Weights of a small GPT-style language model, trained from scratch on English Wikipedia: no biases in attention or MLP.
Each number is 500 + 25 x the weight over the matrix's rms, rounded and kept within 0 to 999. Layers, rows and columns count from 0. Numbers have three digits each.

# k: layer 2 attention key, 1152x768, rms 0.0299, rows 956-959, columns 384-447
# q: layer 2 attention query, 1152x768, rms 0.0303, rows 957-959, columns 384-447
# v: layer 2 attention value, 1152x768, rms 0.0219, rows 896-938, columns 384-447
# o: layer 2 attention output (transposed), 1152x768, rms 0.0212, rows 896-938, columns 384-447
k956:514517517527509511478543535464474459483489516472529503532518485485495508541484515519500465523533500449516517494527490526510543499504513448468497497475506488473479474494490518501479550506488498
q957:454504483543460530484484500555536558514545475561509484522473508494521550506529493480468543493467486503483475504513500499535492484496506512513504462495541502515503510541499500528507429534478526
k957:465505505504491494485499469495506519555501469570525462540485517527535510520494465540476478521494477507512484512497450529500469497498524541493469483529503521488490523493531486533546474516473503
q958:468481500502528478491498455529514509442513495500457504509476494491519512492488497502477518467490479490511515525477523481552499498527470501499490471515493517497490484507497476500507493491525529
k958:506501441484478516505457489492571488479531499504496481512498515467477539497514493498485539478450516462512485506502520511491506507500491516508467511492467505501539514508473507520487497492511474
q959:512493498561533523495495513507513518489526469553511488535487500518487472481482472497477486504487483511522528482522489483544540451513513524517487520521523515489474521542477538466517513537504505
k959:489535475529453531494484498497493521502445465532501496548464489495532494548500518488527467512518482445526514540506499512527492481488516463542492497509508471492500491511503441524493527528500536
v896:513519494505520491504516506498534480498513505503535491545429534520486482502515509467507486536528501473504518487455479496520500514499516485479523508511517513527481499476505500478491476556533514
o896:476491470465490523532462502486529455496555480496486504436518480460471510474487483461481517503522501512507474443504526498494495471541496510507481477493491493471475501533506516520503543475484504
v897:543490519475533505512545475493466466513478532461486502471504508532522510499471539512471501519499475473505510518480502444496485538494510502499481504475447533500494496449515556541528533491522492
o897:478472508486452502466411490480525517509472499516492486484517540547477477545516507438500512563467506490528466452491495517510545474480531450527462502481504540550504477469451535515520520467468502
v898:470467525492519558526524502471506535513486527488511477468510477517524460515420507512500490511519499499493512529506524503520485527523506495485507538548501527491486492521522528535506504494510543
o898:491516504476493491503486483479489445517466495519496481491518498497461465549520500494493483493487526493529525460473498464527517491469497515483523510494519514499504529485527528459529517468507465
v899:518505514506505417494417503531453516481517492496495479471539523478531523491554509470513490443518537516530475485492506525473514528503521476478515538511482483490488468483517559506504503525495477
o899:528539468527550507520536492479454496524516511514499515533458451453492470510468479563529433533486479533498496494510485479518513510450482473502543512524503468505523540548489494528527464509522523
v900:475488475502546518484495529481523540507504508546476491468497534498515529494504497476499482483517523490503492512515484464517495497526487512486455490530495517507463509478508493531517468497502495
o900:508512528510483513495454533510499470491495490528525466529491492477458487526545500527494519534515534529478514444491517496535516539508518462501497495469497494513501517504487522502508493509456495
v901:532502514476481462482503546509505496517514527458506497518474496526515524494513463522483464501494485516500492504481492479533510510484502497475487460527506485491506547520517560504506504527455543
o901:511496469490552465534482474493470466523519508508508518481547493453524522523456482474494497505505510505479542482506571507498545493504520514521515565513476489523551508500520503501493540489538499
v902:523515517520504485491472500500498502502515517440517464423484503508503498499485464497529524466485483531518476457511480527489438497501496499468499476502474561493493540559485573524499476474449500
o902:545487452493508507487479475498474510509512491504472533539549474460510483482518454516502489512499496492520577514530533513512510545455488484527480556492493480572520464449497478518504515515489469
v903:488487500472462488499507472540501547499438495438505515461519539494493503492506423456482528476506502522482482466540451498480471505501486518506525476505468470488504529526522547516489501514485510
o903:506496470521511464452503519476480517478492511530516509472492490501522521511483528502487537503530510501482565533532562516513509499483479497467461519501524491510504489456490445491498490500501495
v904:490560544497514498478495481488486470485543527495503522517542504490492509494474508463470523518468525487486525483502502439521479484451504526503509462491483551467499453474513502498486513492504432
o904:498481539486466471482486488499488568499495506485519483514466527528454490501483548572489493504500472527522511537452508532466470460458497458522483494489514519542452467476497516504525486474497520
v905:482513480534507492495463521493568470498476503538500520516504473514486482505507476506513482488531482502542522476485511582521490497513517486500461537499472499503516475490452503513476532484491474
o905:494497471495497532558509468497488475479510494478490497494512452503486490516489487506495511475517567501535467467508532494464478483514469500489509498507464447517481528517536473442471470511496493
v906:531511523511461474462468528525501495510510493552497483535454494502513521507560495493511491481505538512467460534494512483527489499508496508529518534508488469507470545544564483522512488440510479
o906:502479507519488503499470507501524507469502493487538487506519520521481489508486482541503517478480512458537532448483499499504505469476481502546462495480525467466515481511512546501520501515431534
v907:510523496502462523480498481490513520517451483483489456509500519494497498497498485511527484471498493523507525502508537505482527534518466478514494518512524491514516533511491521501494534483495554
o907:470500528531511508497522448501474485497485483507507507505514511513510471530517503480482528501503534504503462521505442506484507506519521509530514466477499516456549498507492500489534478519523490
v908:571532482472516452514513484505528495494485527542501479499476497515499544492516496519461484511498494499494503507505505387515480520534488489459484496497516510478508563507533535492528478492507480
o908:463484492521486496465481507498508483476515490513521546471453494514476503461520472449501549517492527504511490459480501528489509499524480521513471505471499471467505476508468545469479499527474520
v909:506531537554492532493480529498489457496484516526515528472506478487515495511488501505503509502510445511508511478504523504522494470482522494452536509502488520531465478510490510513501471497520465
o909:507491509504502506481481483483493562506487508456461463531512506470489506532471522542511475496481529512509488536521516526495443524452485515543503464543509525499456516466449497507509470510511484
v910:462484489474515501507496492485478517489494499514494503480515508501506547501476489492529517534497513512469452526475508455488463507513472538481466471524516489516496498474511495487543516529483483
o910:533506516536499497466515530485481518483470476512506490512473518475463496517485514506499546525498489530495476460468489517515530516505506481508459479492504489472531501529493531524482487505511550
v911:506492475520512508494496485516415524488485488474509518470514540512501514488493535482473503479506502508490483449526485491478526507503506524534480520506504450523455511462565566536501517528501500
o911:529547505522503468482508464488503471487484488534483513499492495493479497492505461504516450565463488499466490482483488474510498510515504516464517487516466525510523531500463494559542443507501455
v912:508516514505520479525502477511499540518491513500542517526459498501501536491451504466472496542522482499505522500482492471512456548501485531488492498481489464482501461475502527526474505484541502
o912:473472487504507484505467505497521461483521519517496541450490480538486483524543523490493520502496538518507521486507488511496491439532480466488488501482512464498505525483488478498492494492500497
v913:527476489509488565508470519493535479494493501498520548431476479526480472492430516492481498515512490483509485510506527593522512545489502514501475495500477523502477487527508521501508495514467491
o913:511485501496506486529513501490491500483524505521491477560538511487490504504502495488551510536534522515506497493497528505513518490504506467505479562518477465547497514517498463511504551493481493
v914:516529481537474503512475500478528511486492485486490530498523532500500505505528466518484507516492493499514509500491552522480499497453503519491497498480464533547501506482461446489522571486474423
o914:497495482462494476480504521508485507488469492515481456515508539520524506481519519552491467485500505536543489491474516537521477464482514473501458506518477468543490493490490485516503482491483530
v915:499506473551473458506459505500521482493469445511438485517507481507520493502503460513560507477519499514508496508516544501474479474489503441525483513485504472526509508506493436492516529545505538
o915:481484466493508530461501510501506527512495487483512515493510504561530468517484523454478490481502461440519425477508476522483521517535501537515475487521455500453500513491480492477493433475509505
v916:504470479512528505521538444487516484499531486479585505484487522484525541485487461493531500513479517477508492548481497462500483513447516498476515516494511491501519500498507579512497514541502513
o916:494463475422504489490476529488477526529499518516456487450486513527451502508507490471474447505522446502518496474507518515508553480544495497479502531526467500535471516462488513476522530488501484
v917:518458513476517458553524527513495501524559536486497523488472439500467512511482494549510493488528545480517511522471511526530460489461502466478480510501522482479511509507474469515499535526482521
o917:483528470464537511536526497503481516534506501509495477470528503511517489543473474442511490490458485532518474481500517513487526506482490519496529566506482490552514476509545487492475524490516519
v918:466513513523530472472497485489566506497521470500485508494533497495491495511485494502494520493468480496510529464506481541465513484502518522521555520478475496502535467478486526491502532494492529
o918:520498477484498510471474448485526503486493464458500488504480490516528520492496464530470479509512501452508462500533476476471457536519489551446520464562487488484478528513505498503518484484471474
v919:514504497521507476513505493542506464502469546467502497543511494503502482502471492499504505538524481445515535535509481498497461519524507509538469487499447525482475512497483494530472531517498497
o919:489489511428454512495443493498483495495503515508463521460495487480488488526485507485512481497495534507553467475517558477494498475499493488483505535501515507537474488473494491487501484452497485
v920:427473543485531528518466467472468472496553519526519503470479479479527498494477483496527526518510484505524485481475522509485486539484488514497576512503481523506505490492468497495475493464475509
o920:541509484507524459515531518518513502523498494478489471545522473496484500549513518523486486473477490526489566529469521499495480483491511514494464494499526512519503529507513499517490541494517515
v921:473483503464500550529470491521444486522503493486493509496506500481509488487503472501495529494499485517471493493527461499503504551478500496513485483517505482481511583524501544482478466469493506
o921:532500529522535479526530468482498472482525516501494494526500492474498487482498485544519522479524506522482574531515530502497473502469460516510497501467532521509520497496492491487531513535522499
v922:510523496456473455467485459492468489482534527533493500511520515518547555501475499505498461513510534489538495541508497541484477497458491494492523426535457495519518506486498506487527526494510454
o922:463505497504493523487546469511461597505469497453497412455484531514488504483468502473487493500459472506509502475447519525536525484526540503475489502488492533521500468474501518516531492495492486
v923:466476475534513547480495530496471531490481486505465508478507506504487497494481495501504523483452493508506497470549477531517526478543532488514480478517503490512478552481531512511512483512503501
o923:543509501537473522499523472482491494483490463490519505547503476478516492460500492486493474552527501449457480529478495479483493556495490476488503462489500514496484521526494497509523481509483451
v924:458516500499484503458480471509484499481513486496510525547557461498508518510450519470541464521451522500484492501532524525491503491485539479480505504503505542501488498506524496524516524475541458
o924:503468494514517523474500489522482521524502506438490473527490486506512492484465516518504470465483451492505509538487499512484469480479476521504490490512498463507463495492461482483528467489504510
v925:480512500479508536488551511472491499512511511460512510530510508494518499508520470516479528533469476489508505477535499520528518502470525467474501479489493497477518507480484531521480482499474500
o925:514497510516534470554524487503458490508525501516507496503515508478516526465488521525502456467501506530487561549481526488478498470464495482489549540508533509529510518521525487468492537489572506
v926:465505512510487512478487511471496459483509491466479522506539467490517460495555488526516462511509486501522499511533516491482499464458486502494468449511500499509489505524527470504508552488464486
o926:517520491504500499498525477515492547531473522477497479520509501497497500539456531548523454458497476497539500502505505527491465517498505499504505500544489536478487500473495474517507468497537517
v927:431503517532517529478539499468488518521509534497505467457521504480480471515519534502476496502520520472523531508523568504508525539491532493446500558487541541504503467459480469527490511521497486
o927:496488490448513533548473543510484476535509520519448508558508522502520478536490500561517432497475494525487496500499456469509518472485496466500556497530488485534491539523531509515509479486495475
v928:551473476501500473525464546534472542522515503506497520536508482502468523504485511527486495498527494494506517504494514566513518504442520518536490525509531421485529510506506516491486532492494516
o928:506484452495522503534512464496510484524543510496494469470502484531531489528464507452532511547461512523484456470506512483514486504485488475474522518513473511536495486524505506519507542515519500
v929:480484471541533495527480493478544486479483472499453466508461485517507463510503477484530520508504503530524499498536489488509515471517506490531501526519473515499502549562507437532499505496515525
o929:496501529504505547447466482500516492490494503484494564514531499554527469513471495500494516509515457479500467461519476513491505505503512533539458483493492490505489508478445515452488455441475486
v930:513469473517518434493501523464518514497522482514512469496514484520486499493573491488499485462517509496497501545513529465463516483518496490535493431501500521503492511517535497484535484478507505
o930:519527495513507570509505507516489523521462493524486512529534466502462498474463514498515509514520497459496426468520479491496501510511520492512470495498477516483533472520525498526482504515487527
v931:476501501493516508484518473477522502489523493503489501542514477496507544503510516505497500462490503487513524511475500471550463459487517481523524499535500540487523464478498550509483483469525463
o931:541491515487486523498473510505499548490465482425511434481534519493457507490522488479467488525513475502505488501487487477482502536519523494471485463500487543501501473520521539484507501533504511
v932:529517473501507463510517505521501518501495491508457497519490501506508492493478476495503456518535492490517483534505460480509500518505490496498467484497477511499468536523509495478538510498514514
o932:485517484521500512448441521501520470489469475504505494482482492508498489500505470468486521526492511496511458439489531477519500505550509529488469482496484475481502499480478504501475458489466522
v933:489499524509493486538514508543491482537450488486481505492460440501515509494527520520498495489497533524479465559500500478534509521458511475443509489503534507477487529514511480471546449530514503
o933:498499534500509558513500553447510501516497528507471511491500510466510527519461483485532515497527437529477473487506479523536543503490478510541491532508498470478493476506445540492442519490502523
v934:535495544524488493509523522517525474522508486436490489532510487499481506512477485486503525509496474496517529475480489572520478462517501511527459471480510506469516463499491508498474507518470513
o934:494490475448503506527528443495510488507523502501471518468517489474518496512509497469487487474502498518539495549516511499469492514481486501491534565504497523548500466478516449515486512503533482
v935:487524474499514419478475507512485475520546496538491471499534544501529541491477505510536478505478508523494495502487494517483491489510515472496502444507487510513512489525479459491523497517492473
o935:542514483478511544491513472501484539520517503466510544508481480529554494477508470474509476481479477442495524487512515519517526496471501500550531489491507475480521473488501519522478498525504489
v936:519488486470525449506512490497493538490463534489468474503515554537512456509514501505512510526476507486486494480494463482436486521540484538505526473493478509531478516468471481484545529486495561
o936:500514518494490508493465487495526476509495484551497501470507497501529485479520484492492519508496507457510486457526491491504483514529547490479479519498520541455533502503504533514514512496471495
v937:532505506527483469485496492474537505504451502492458526550503535504475520514494507509472495512495497516472490507464491510476517505555498483489486507492494513497486539473498471505511517530501464
o937:438508496505489513497477503490515419484521470516521511483456510498517494503500493464489568490491551489500463476496503508482508461535485500521486485463472439472502495502510512473463494518471510
v938:523490504480512448511488499484503468513552478484501454529516472518510512504455500464516534530487513472513503499480505521498480501464525483518472461503494507487540477506549493477516507501481515
o938:473435486490515517485512470513505541487500495494493518488511521495509509530470530459520500517492446555503463496478490525521510506510506504489510529468501491507504490496463453504533494484542519